Weights of a small GPT-style language model, trained from scratch on English Wikipedia: width 64, MLP 256 tanh GELU.
Each number is 500 + 25 x the weight over the matrix's rms, rounded and kept within 0 to 999. Layers, rows and columns count from 0. Numbers have three digits each.

# layer 2 MLP down, 64x256, rms 0.264, rows 0-63, columns 192-255
507502527485484526497515528516428470493473511487460510498480502480454476479505506511531504478483492469476514500462510506475491496535483517499532502499512511451480468532469499534487528512477501
479487514482496513442523499473514497530466484496496508462545464548506501483483465460499471469460541490501434530486523461491494519499500512500535502454471493471494521562532470487506498498509474
488483459513499483463505518521540529501467523510498490504529519525525499453503498502485501520479533535480530503502489518497520511492476502433524476479510485514462508498552488493514480517535518
507536486490510476467446454512548491489454539512468478496532486506487480477517495496439473484484477539502502515492506500500523514476511497507502478481458539511506531517498485442507499496488491
524505472529478518440476485539500483502521519478481486515448501476485497501532453500498500485477421510501532484476536547522489510546492481476474559478491541484522526476522468519476508510459493
514495516485514485529500502526480506504512525483486498451506465517523470479457493517484536479473523527527471506476513464482508557502508538491509487495466522495507521505514514494523483509504525
520506530486522499496499524527478458508455452477488487470537465466473476476495495518474510511462487488534533433539507491522508500525514513487481472535502497456527489504484539519504494484500486
494530443483537501461502428458467528528488497545495520484529547473535485513503509482509481504535491467492500506487484469497535502510537518538496517486494532477491456496481468430515507482475514
496502493522444522515467500499524544438529500475540519494507478482491488519506513520494503511544468500508505495493506550501465471495533507531522522512515499515514520507524504557523489496489540
506461530480469490498514503484502500502500488419513539503537521465518484461471494489540479519533526478512510494490502491521503498512471494492517552509496535503506494566500456468488438464505516
500487468472435525491486460524471526522478514528508489518525497510540543491490520483452488535462490545535473461496505503484509538480497501514505498479466492523472511514491493454500511478507489
454485517492475542479509507484521476482499485562501476487504479507471499466497502533489508495474497469492489473488483513467550513507504513483495499488476483541524479483490481465507477499507556
519466484494519472498516532520505495479512526454517559486533502539522465511515471525477559509492524499549464516555523557516528515490532524506517515510483448516539489458503528515513458498496486
463474517461493515477501493490533475495479497485475458507489519497514486451499454508509471521495494513485507473514460521471539521488495483473488475534541515495485485532501487478504492486521482
498450473510490478487510508516550462489529511511511515499525510508548536513473503492525527495522501471507499478530514561522494495490500536495496459509543517517503516496527476499483480491503510
510451528480541521510471522470517575492460488516486478463501512521481478539504480506495526521504494486475548472515468483475492486504514494488467518529477540518495495530495493493478478493490518
496477484505504525492538559496506514519478501442513461500504457505513430492494484538470492491499487511504545481513503533477478500489504488457495552543543476471512528490531513483494544444458528
512496539527496488522576473470475543505530511498517499512504531492505512523487445499519520512527521548499500524462487492541510558484482494527497462482478559483533505484478472567490515479503517
491510488508508521489547484506508538491529507556504504499564510484515537492513514517494473498539483521485471520515484489489513515477458514508479463534448516537500483547442523487522486534522522
527515491530491442454469519520482487482489495503462511511486556514481528523487505496521447525543492475447461486468534469481476538489512505468541462490492493540517500486481474512511493512515505
482574520465493541521504505512492482507501530504468511533510516525497499536523525504476472499452489513535470471476472496445490497500479479512514514480512479504497545474505499486491533492470527
483499512479497502498518539486520509509461490518522509497491522498462478475529530505519513509491497466495501514492458468500467521474500476501501496486441539529491464500491491488504468514514530
492514507525463454471467517528511498473484494515514469505563518485471482513513514520462508511547502500491515456524508485512480536476509464509508512481525494496481499505470504482500461511500529
538514545456536510469516517464480480474480457519520488507487500430498501481491469482496551505456508482506454501499492472479482480484480490510494518481499497502533519498519486532494481467513421
492515413501542455484478466502535495528502489488496492505494508474478506479506515480534480488514420488552508455516501484530527517491501535512517445522464493511508524509507475462489537516502492
508489483536491485526483514533526494454536488515535518528510489468513500531462500505511514492499512487509396483507522507533525472521494527533511486519493504537490499478520504492524482475520465
507442431477497501447493510500484508492517520512502486478464483514477477500496431492488491499449496441531488526503559503496479520491488512506477527507491485541513468438500499515486510528507474
476554484496522542558531512518497523481484487544512517477550491529532535528504541541485511486494507498542449486494469460489462476455533445482487527497500480472515519501535548517555521523510527
495485484493493472523477503536511477528486542521478475514499492528493505471518534516536499477519509460540510487531523508518501500512493506483489453490512480486476504479475508520494533459480474
490474507569507507483498475472555484477492536521508493508473477472516512480463509470506497487533516525458486514471495500527492521484498463511490485482457493510522536468512483520558472527518528
471549516540484499512506485489505475513522524489505525491507505492494506502482482527534533510493505519530503508530511529512490554494511506485518507492473472507469544466505525490484451496505556
517507509497494499478506492491499492496486530494498461525487504434512512516514479510509514515478520473485537467542493546501470482533506519507460500517525575495481504495498526523505518523505521
477488489491510460560476493522522520504498492579524488488523492542505501512497521510518501456452505494529492522535469502498520476507525488512492497507488498516519490513508545432504493533495459
485513498526503526495469512519487491500512508476536501505498474495535472513510512473439525527471528510522469483477478542514483468476493484498461500485536515502491495485499485543497465505516509
485476483505507543525515490524549467552502457459471485465528496544478493504472445535529497443548491499482542533486506506500499514495469499498542490580477483472487533538512492446492508519469481
477524488484509523549489501480514491505506501469518498457492505481472483467458559481479490460479464545539462531504496518486487504522531503514520481499491519507525487542538529506502464518502502
483513508491502528450511491531556493540532475474485478489478539523468542487482498505518479500500493493493508520485495488473502516483481512525533493491478474504513546522514515466491483550516463
508522498509482492461545495500471516528493508516481481522509541504501485489476462496539435471504527485469489502451498511524533553530464492470510518485510514456549473471480469503488484518505533
532490494508506415495501504495495488489523486488556496535501500507512455463521484526538472522543452480480503507447522496492525499481505495491544463514549479493462527472542514518499484459497485
470501519570515545499514502490560491506506523524489491491536488537505522485497532494471518503479491490469492514521513505522509473517517469527478494482503513503522460488499497492541524463489488
492521488493456528473505458506519515524519541527488455472583537497480494511505511505506460571484504484486524516519471533492489489520547494484503481503470532536553502508502484488527507524476531
524500471528500550443447451460473478518495544429484499533517515491458507488485504520561456496476549471500490514474472469497496510496474526534518445510452504518498534494460433521483466513463535
501511519515480505456474462456491504539527519483519468496472497506445494509499447497523501506505489519505518505521472539513489510511521504501517502476490493432511482502491509500513540528525565
499507508492505486486469530493483505480502487470482476482503541469464525479520509506483456537538487487500537421477512513526517486504496525509491504495488548534492534538513506483518518510489487
521487521504474525500463520480512463501493496528455466468480491542547470474506488524524493466468516545510510470433491555474509491530463528524487515458473516509550489504519456470511518483484470
471532496503494478526494524497514487491495500490486524499480498512499480525533478499499486509486523499503492532504479494502506472527522498532514520531496483503490459517463473480480525473487493
511454498537487487468506514494548439509509528497498490529514501492540494519495520464469483506503494516506518494478499536496499478534488496457513488519466498495464503483516494487484551540510502
477465468551507498521518512599468583503500495531508452525543467513502557552492527506519510541511494501510545451529499487552514515521473507434494495500478498541446496454509488509477535473527496
521524526487476462492470473500554561526504500527477475485514516485481500501494501500495487494510536503502551501481538515500530531477498508486472491493508497501534509501480504471489476526504512
518480513504504497483492495483476477489482482454502485502483497465481476501539520479503537476533551431528528515530492560499498527510494495516479534463499514495530472501500479457485518474487509
515506527556485478521511497466493554521487511544485507519471499490474438489486453495502517464496498507520470512484476480428419529518486477522504557479475467494524532462506482505473523479494500
475504501516506513491518495433542512537510463505480521530521535473481529506492512492497462530531551459492476485501515465464507470486494518506496463525457480521495479513487488501524480485508525
520497487493542494509489511484521496515496510541448472519490467486559495516533493446502493522465513519497505479524489544475513523510475487472486479495483528477550512539515507525512551521499474
515484504531490526494467489492499541464481460511513516504497485484508557522518562481510496469499501530505558505460533497522497452518533513519494483499505446538498486544478501520554480502523487
488527498535461507519446556543457464453523506521510517470564510476501477518509563511494545518506488507476501476502512563502522488487506497478514541471504511482502437504505527527516501503489496
492466513529502470500510510491515494524493509542492493506540521527494506516486529508511457479558521527443564519456491477485510540481475506540514481516490529499469491538437450502491532552498487
451511541477540463561550528490529472502459479511524480472469443500508468477517508500490518513488497544493529470500485512512475552480475484472497494491509516466534503523516482501549459483515489
532515471451460544516463516496483547474487469503489487510492529521503523518497553488522528478496498514490498516494517497512468481521542507518514549481540499512475493472524483545492491536540444
512536459494560523499487513536522455494484510489492499516514498508508529526545494491487517454475462510520515481519493496509480511506506492535528513483467514512519521493555505501518492482490477
482537527498501477527464495504503500475496527514503528514502466496554553536509488490518478507464476482489540451512512495500508484506528482525529474490458541503478497456512527526476523479523531
490496486487477470517508497489500473485499520493506509506490563497475478472496482508505514521514500479455509504499530475501482501487493457556479500483504527517468521461516492492516420467481486
535496501567500522461475496443466547507464507476510507493511472529551504503534488491450501514523505485479533504486489499551478494492503498485495491493518530460509481553474486471499485502512504
535516496531471519512443466495491495487430471535495479500501507529494493504469478533511524476489495516523485517516501548499476484487520499510528471532500494517499489512499477478485505453489491
515465516503405495543540519481382469469514508503494495473507528476496490480450503515455457512501490502495524522428497475514498495479518523445518517519512494512507508455479500503523478519494493